Part of a small language model's weights: learned positions, 95M tokens.
Each number is 200 + 20 x the weight over the matrix's rms, rounded and kept within 0 to 999. Layers, rows and columns count from 0.

# layer 6 MLP down (transposed), 512x128, rms 0.144, rows 90-102, columns 0-127
198,201,187,205,261,213,219,214,166,209,211,208,176,172,187,150,225,204,215,197,186,207,221,214,184,186,193,222,191,209,222,206,205,203,203,190,205,208,189,198,172,189,198,214,192,215,212,210,204,174,197,224,189,191,185,194,205,206,216,180,223,200,188,194,192,174,201,205,195,190,202,208,197,184,208,193,204,212,229,187,207,169,156,206,206,180,225,224,197,206,212,242,174,173,204,224,203,218,223,250,214,197,190,177,216,194,179,179,245,195,187,189,205,187,220,186,212,241,212,186,157,200,223,174,193,182,183,205
207,203,213,208,247,163,179,184,207,186,214,209,199,177,181,162,176,204,174,202,178,215,183,248,234,193,197,219,206,221,224,187,202,218,192,203,190,203,201,216,197,204,193,210,195,185,184,220,200,171,196,229,185,225,189,198,187,188,227,196,205,194,208,192,228,192,184,190,199,198,204,182,193,195,209,184,196,212,210,181,197,201,212,192,203,217,208,213,159,210,215,205,206,190,213,188,181,172,210,164,197,192,209,214,227,222,191,180,225,198,197,189,217,210,184,206,195,207,179,206,217,207,193,206,223,163,215,200
217,193,213,184,215,182,181,207,218,186,181,204,151,255,175,209,205,194,183,206,191,220,230,158,160,166,210,229,184,188,182,187,204,203,158,196,182,212,204,201,223,205,264,206,205,183,221,184,217,232,192,218,210,217,167,218,202,187,197,166,190,206,228,212,219,223,177,228,183,192,173,206,221,220,179,198,172,221,188,164,177,197,195,198,190,199,199,201,250,186,225,204,203,195,223,216,168,185,195,202,233,207,245,206,182,174,173,204,193,236,203,249,175,200,162,204,196,224,202,197,212,216,201,166,205,213,180,234
231,205,260,207,179,175,221,172,205,184,186,204,185,151,192,173,197,156,240,225,194,224,199,222,193,200,201,221,240,224,166,204,186,194,185,197,228,220,188,213,207,242,187,173,217,193,191,196,228,183,186,244,145,206,175,223,200,221,194,182,174,202,249,199,199,223,215,207,161,171,184,199,169,213,175,185,224,200,195,193,239,201,206,187,174,219,185,168,186,189,190,215,194,211,242,232,221,201,167,190,215,175,205,188,182,214,210,220,222,184,204,219,182,257,198,209,215,221,215,184,209,240,202,217,150,166,200,169
203,204,202,169,213,177,195,228,209,181,238,220,168,194,188,221,191,225,205,232,172,226,252,236,199,172,220,164,210,249,212,188,197,200,218,188,181,210,205,169,180,215,217,219,247,135,196,187,213,155,146,201,201,206,180,185,180,196,192,206,199,187,217,158,171,160,193,202,204,212,207,211,232,184,226,200,183,188,187,218,182,192,205,166,208,207,220,179,185,177,172,183,184,164,193,201,213,209,235,245,242,181,166,186,168,200,219,219,223,188,177,216,257,187,206,258,207,210,171,187,247,172,198,219,200,260,215,164
237,189,213,208,215,229,210,200,234,206,213,209,230,210,207,195,204,196,191,217,205,196,207,183,217,174,223,179,210,220,190,169,199,186,229,202,181,196,210,230,195,168,187,242,182,193,201,202,204,191,236,165,217,200,205,195,230,211,158,215,185,198,173,265,180,187,175,195,214,189,233,205,181,209,191,197,198,196,203,164,202,177,177,200,189,199,217,215,206,188,148,200,194,188,214,176,176,234,195,192,226,182,218,208,207,216,205,156,201,239,200,214,169,196,150,201,221,191,190,197,220,197,208,162,199,186,193,222
176,165,190,211,207,185,221,201,207,224,141,184,219,171,170,212,165,209,210,204,230,213,266,256,214,217,192,189,201,225,238,195,199,173,227,180,236,227,155,233,189,205,209,184,238,219,222,193,209,219,208,216,157,169,205,227,193,164,180,199,169,170,170,188,206,160,213,194,180,232,200,176,211,201,206,224,207,163,167,191,201,168,243,201,204,172,228,203,208,196,211,182,198,179,218,208,214,164,192,226,203,203,198,192,218,215,195,202,214,212,192,171,175,182,243,219,199,204,180,215,210,209,194,208,223,196,192,186
196,185,209,215,201,187,159,212,181,184,226,177,210,175,173,192,184,181,187,197,210,221,176,187,214,218,179,200,189,198,178,210,248,218,214,198,174,197,203,213,176,194,192,186,151,182,180,199,198,191,212,201,217,207,215,227,180,239,212,213,223,214,212,186,216,201,236,195,209,244,241,172,194,217,155,178,211,199,171,201,223,205,221,214,204,226,195,222,167,209,209,178,229,193,170,203,218,172,225,196,208,207,193,189,184,189,209,182,193,207,176,230,205,216,206,222,223,192,236,146,204,200,183,215,199,185,200,198
183,216,191,210,191,201,193,202,192,174,221,196,202,233,224,204,208,205,206,209,175,192,224,190,192,217,198,195,156,168,196,189,197,186,219,198,201,198,223,231,210,205,178,203,176,201,201,180,196,209,230,199,208,212,218,203,223,210,181,197,188,198,184,236,196,227,189,197,197,199,217,219,187,206,176,214,216,194,184,200,186,213,219,199,171,180,179,202,227,213,201,184,187,200,223,205,188,205,187,187,212,195,180,187,175,198,204,205,199,194,183,193,181,240,206,149,205,171,198,242,206,214,200,209,204,211,198,214
211,204,210,187,229,216,196,228,203,216,222,198,233,149,184,181,186,203,226,153,176,248,224,184,209,222,201,197,136,208,190,210,193,210,220,227,221,228,204,216,225,213,204,198,206,199,181,213,169,207,195,205,192,214,191,201,208,187,184,184,179,213,208,174,190,225,182,214,155,203,197,208,189,189,206,199,210,210,190,226,184,206,195,196,174,193,196,210,187,174,199,203,188,195,210,188,194,182,203,196,206,207,180,209,231,221,225,183,175,198,185,125,193,201,215,238,217,186,201,234,189,206,186,216,199,198,198,208
240,200,193,247,220,190,205,176,210,209,164,214,207,194,223,165,218,207,191,187,205,203,192,218,232,203,189,201,196,176,201,175,199,242,208,170,194,199,207,219,193,220,245,185,220,209,184,209,209,199,213,172,217,221,202,236,194,197,176,203,206,192,217,230,209,189,205,218,206,181,176,213,207,199,212,171,200,190,199,177,145,205,207,192,177,200,206,195,186,208,213,183,194,222,212,211,189,178,182,198,197,196,215,200,184,195,188,197,182,206,168,202,190,224,185,183,185,228,169,169,226,201,217,220,186,199,236,173
209,149,230,189,196,170,183,205,177,218,208,209,213,225,190,233,176,185,199,209,201,155,209,166,195,182,206,195,229,204,210,192,205,203,200,216,204,213,218,171,214,178,210,194,224,200,175,198,230,221,191,206,187,170,224,219,162,190,197,187,233,228,213,222,207,228,213,195,187,216,227,216,209,197,186,194,197,191,237,217,223,183,202,181,210,204,197,196,245,234,219,207,195,202,201,201,198,193,163,195,222,175,198,176,209,164,203,208,202,189,205,195,177,224,190,169,202,193,221,166,212,185,189,187,176,207,148,204
174,127,212,209,203,210,234,172,210,205,200,183,229,171,215,220,182,172,201,207,199,202,148,163,198,211,198,231,221,210,196,226,190,221,168,220,189,208,190,164,178,237,232,209,275,202,168,199,227,203,204,157,151,210,193,191,167,148,157,171,189,219,217,182,178,205,202,191,219,203,192,205,228,285,205,183,232,190,189,186,226,152,204,213,193,182,207,193,179,241,185,214,222,188,224,226,194,180,199,191,163,219,202,170,173,197,209,213,223,151,209,215,195,198,196,214,232,222,214,177,157,226,250,211,218,187,227,224
# layer 6 MLP up, 512x128, rms 0.151, rows 91-103, columns 0-127
177,189,193,217,207,237,173,201,189,187,189,213,194,190,244,211,183,202,185,208,204,181,214,159,194,208,193,202,187,178,232,192,206,206,195,201,193,183,186,179,195,180,187,216,188,171,192,194,198,163,189,201,210,206,185,191,195,177,183,224,218,244,170,225,168,199,206,187,205,200,188,189,200,198,187,212,216,218,215,210,197,192,234,202,203,198,165,182,208,189,196,217,215,219,204,210,212,202,212,222,220,199,174,199,229,227,207,181,198,189,263,219,198,183,192,206,225,219,183,191,212,203,215,180,191,214,209,198
217,150,218,202,226,229,170,190,206,211,206,155,206,133,196,203,221,222,184,193,220,229,206,189,205,225,207,196,208,209,210,187,187,213,176,198,176,215,199,201,193,202,208,206,205,197,175,193,182,225,195,199,157,210,161,140,208,179,201,204,156,205,187,186,180,195,199,197,234,195,197,202,245,221,217,223,193,179,173,211,223,195,204,201,209,210,222,205,173,204,232,184,228,204,183,155,174,160,203,233,184,235,185,130,181,211,209,200,246,183,198,208,210,204,169,224,173,205,196,194,178,203,214,218,200,213,219,219
210,173,203,200,217,241,195,191,224,182,161,215,201,143,198,219,187,230,167,203,203,173,198,216,176,178,209,187,238,218,206,195,202,202,170,194,170,215,204,188,180,232,252,217,256,197,203,182,211,218,210,180,214,209,197,165,192,213,222,152,198,197,196,191,203,199,195,177,178,200,200,188,182,227,209,204,149,201,200,198,197,213,245,200,177,195,176,160,174,185,215,196,215,230,238,235,201,165,221,147,201,234,239,172,186,183,198,188,217,180,180,200,183,216,199,222,181,208,216,195,193,169,204,218,201,254,183,205
173,152,154,217,204,238,234,167,222,192,173,217,178,177,222,224,204,212,204,231,200,194,219,191,217,180,207,246,210,212,199,197,196,183,196,179,150,215,206,166,149,240,211,211,217,230,171,219,180,251,209,193,122,192,171,221,193,189,215,213,202,209,183,175,162,183,195,215,206,230,185,223,235,197,213,160,196,180,188,194,203,221,203,206,250,209,221,216,152,215,204,192,203,184,170,172,202,215,199,202,174,192,209,140,180,193,164,202,233,213,197,191,195,187,209,221,184,210,202,157,201,185,212,219,236,222,210,168
199,161,210,203,200,185,186,175,204,200,211,192,198,169,212,213,204,216,201,215,212,157,184,185,188,191,178,224,217,193,224,228,175,190,189,195,213,207,185,188,203,198,212,221,243,206,208,197,249,224,210,200,235,175,202,197,203,176,199,162,214,177,225,184,150,203,221,148,197,202,201,186,215,242,201,212,219,173,211,217,202,193,215,200,176,183,163,187,170,218,198,206,196,205,204,216,211,183,236,182,198,228,212,210,168,184,193,200,195,186,222,230,173,164,158,216,172,177,192,202,209,162,212,235,162,210,202,192
198,197,195,237,207,205,198,185,177,165,185,212,210,220,228,212,171,167,203,219,212,221,182,185,162,220,195,184,230,197,222,192,189,158,213,189,184,216,214,181,192,223,188,200,228,202,166,215,187,232,218,218,162,190,206,209,171,152,230,193,217,210,205,190,210,246,227,208,189,158,204,222,173,214,210,191,184,189,180,206,208,224,210,192,178,139,217,154,198,205,222,172,214,168,213,202,178,196,205,205,210,217,222,182,180,205,225,170,207,196,231,229,207,213,198,170,203,209,217,220,198,183,245,175,228,181,234,187
182,181,189,185,216,186,188,193,210,241,173,205,217,217,156,223,213,196,194,209,207,206,194,183,182,159,189,193,189,187,190,188,233,197,186,232,200,202,217,192,210,255,198,203,202,197,182,201,220,201,219,183,191,236,196,194,202,166,218,182,211,175,178,170,217,192,202,200,230,201,150,201,215,208,239,192,183,191,173,207,196,193,197,202,213,215,197,191,222,184,173,191,250,175,180,188,160,198,195,187,203,240,237,175,200,176,234,205,211,179,209,234,223,233,194,230,211,175,207,206,183,196,181,186,227,232,198,198
201,172,197,206,222,197,184,184,177,199,187,217,204,203,209,198,163,233,183,199,207,166,198,221,204,200,206,193,191,206,205,221,205,188,229,197,195,190,217,184,156,188,241,202,201,211,158,205,210,233,207,153,218,194,186,190,188,196,196,215,215,214,197,193,211,198,207,203,225,206,208,218,206,184,193,181,189,169,188,202,188,199,212,228,203,204,167,206,207,235,210,215,223,191,207,207,218,189,198,187,169,208,204,165,199,174,206,183,202,202,197,186,218,200,204,182,200,202,210,200,191,179,207,229,208,231,207,198
237,187,206,182,209,200,148,220,211,215,191,209,190,199,204,207,214,211,179,183,230,189,204,196,184,219,207,185,165,182,171,199,154,207,203,215,182,208,204,203,171,201,214,210,209,214,191,189,181,201,211,177,185,196,187,203,216,215,216,215,180,202,209,166,182,191,243,193,231,144,184,206,167,218,168,203,205,224,194,232,171,201,192,193,210,201,208,178,196,214,226,173,198,246,206,206,198,196,248,197,195,168,191,199,199,213,204,200,196,201,190,205,211,191,201,177,205,251,189,167,187,220,220,192,213,222,216,220
147,227,193,212,199,177,207,200,209,211,199,195,168,162,181,191,237,196,169,201,183,192,152,215,244,164,221,240,183,184,201,221,180,203,195,198,169,212,188,208,222,195,201,220,229,204,194,207,208,182,197,179,180,215,168,166,208,211,203,227,197,203,240,173,200,198,205,232,214,211,201,221,164,239,229,180,240,185,170,219,226,183,204,186,220,208,201,211,219,210,225,219,187,225,197,205,229,190,203,198,205,189,186,198,221,180,199,185,209,180,198,218,221,223,178,194,189,203,207,188,200,182,204,203,203,190,194,208
194,214,212,215,197,215,173,191,167,239,180,211,173,187,184,224,161,201,201,170,210,200,175,197,172,210,218,207,179,225,227,248,187,186,203,220,182,197,221,196,194,207,190,221,233,185,225,205,204,217,222,188,190,177,192,186,187,177,207,202,208,213,179,222,210,249,235,192,189,191,182,208,225,183,195,192,192,179,212,232,198,203,217,199,222,161,220,169,224,210,215,220,185,200,198,206,218,160,193,171,173,239,222,170,196,161,246,210,197,199,196,232,178,202,162,199,216,189,224,179,197,198,204,182,196,196,210,205
215,205,209,173,203,215,195,174,199,218,177,185,186,206,205,212,222,206,178,224,219,186,171,178,192,219,210,216,231,222,194,213,173,179,191,207,188,215,194,207,180,179,223,222,176,229,189,203,139,185,209,212,189,218,157,202,218,170,196,243,188,194,228,199,192,180,226,169,197,175,181,202,207,177,185,208,216,209,179,244,205,191,201,193,203,170,172,188,207,220,216,185,212,239,202,212,221,177,234,210,200,193,215,196,200,203,233,193,203,215,202,236,189,201,183,182,193,228,200,197,189,174,249,159,185,225,208,199
187,216,206,196,237,175,205,204,197,168,208,190,188,192,199,195,169,206,189,198,202,221,190,199,169,171,227,198,202,188,204,227,205,227,172,211,206,223,199,193,209,255,196,248,172,217,205,195,208,209,210,173,197,193,207,200,188,222,205,180,217,198,197,199,185,206,180,207,210,157,194,216,208,208,219,180,189,179,208,193,208,182,210,212,205,185,176,161,213,220,166,155,196,175,190,216,208,206,204,192,173,201,208,205,193,215,225,227,227,179,196,202,223,213,175,194,214,197,204,192,215,200,194,201,220,179,228,214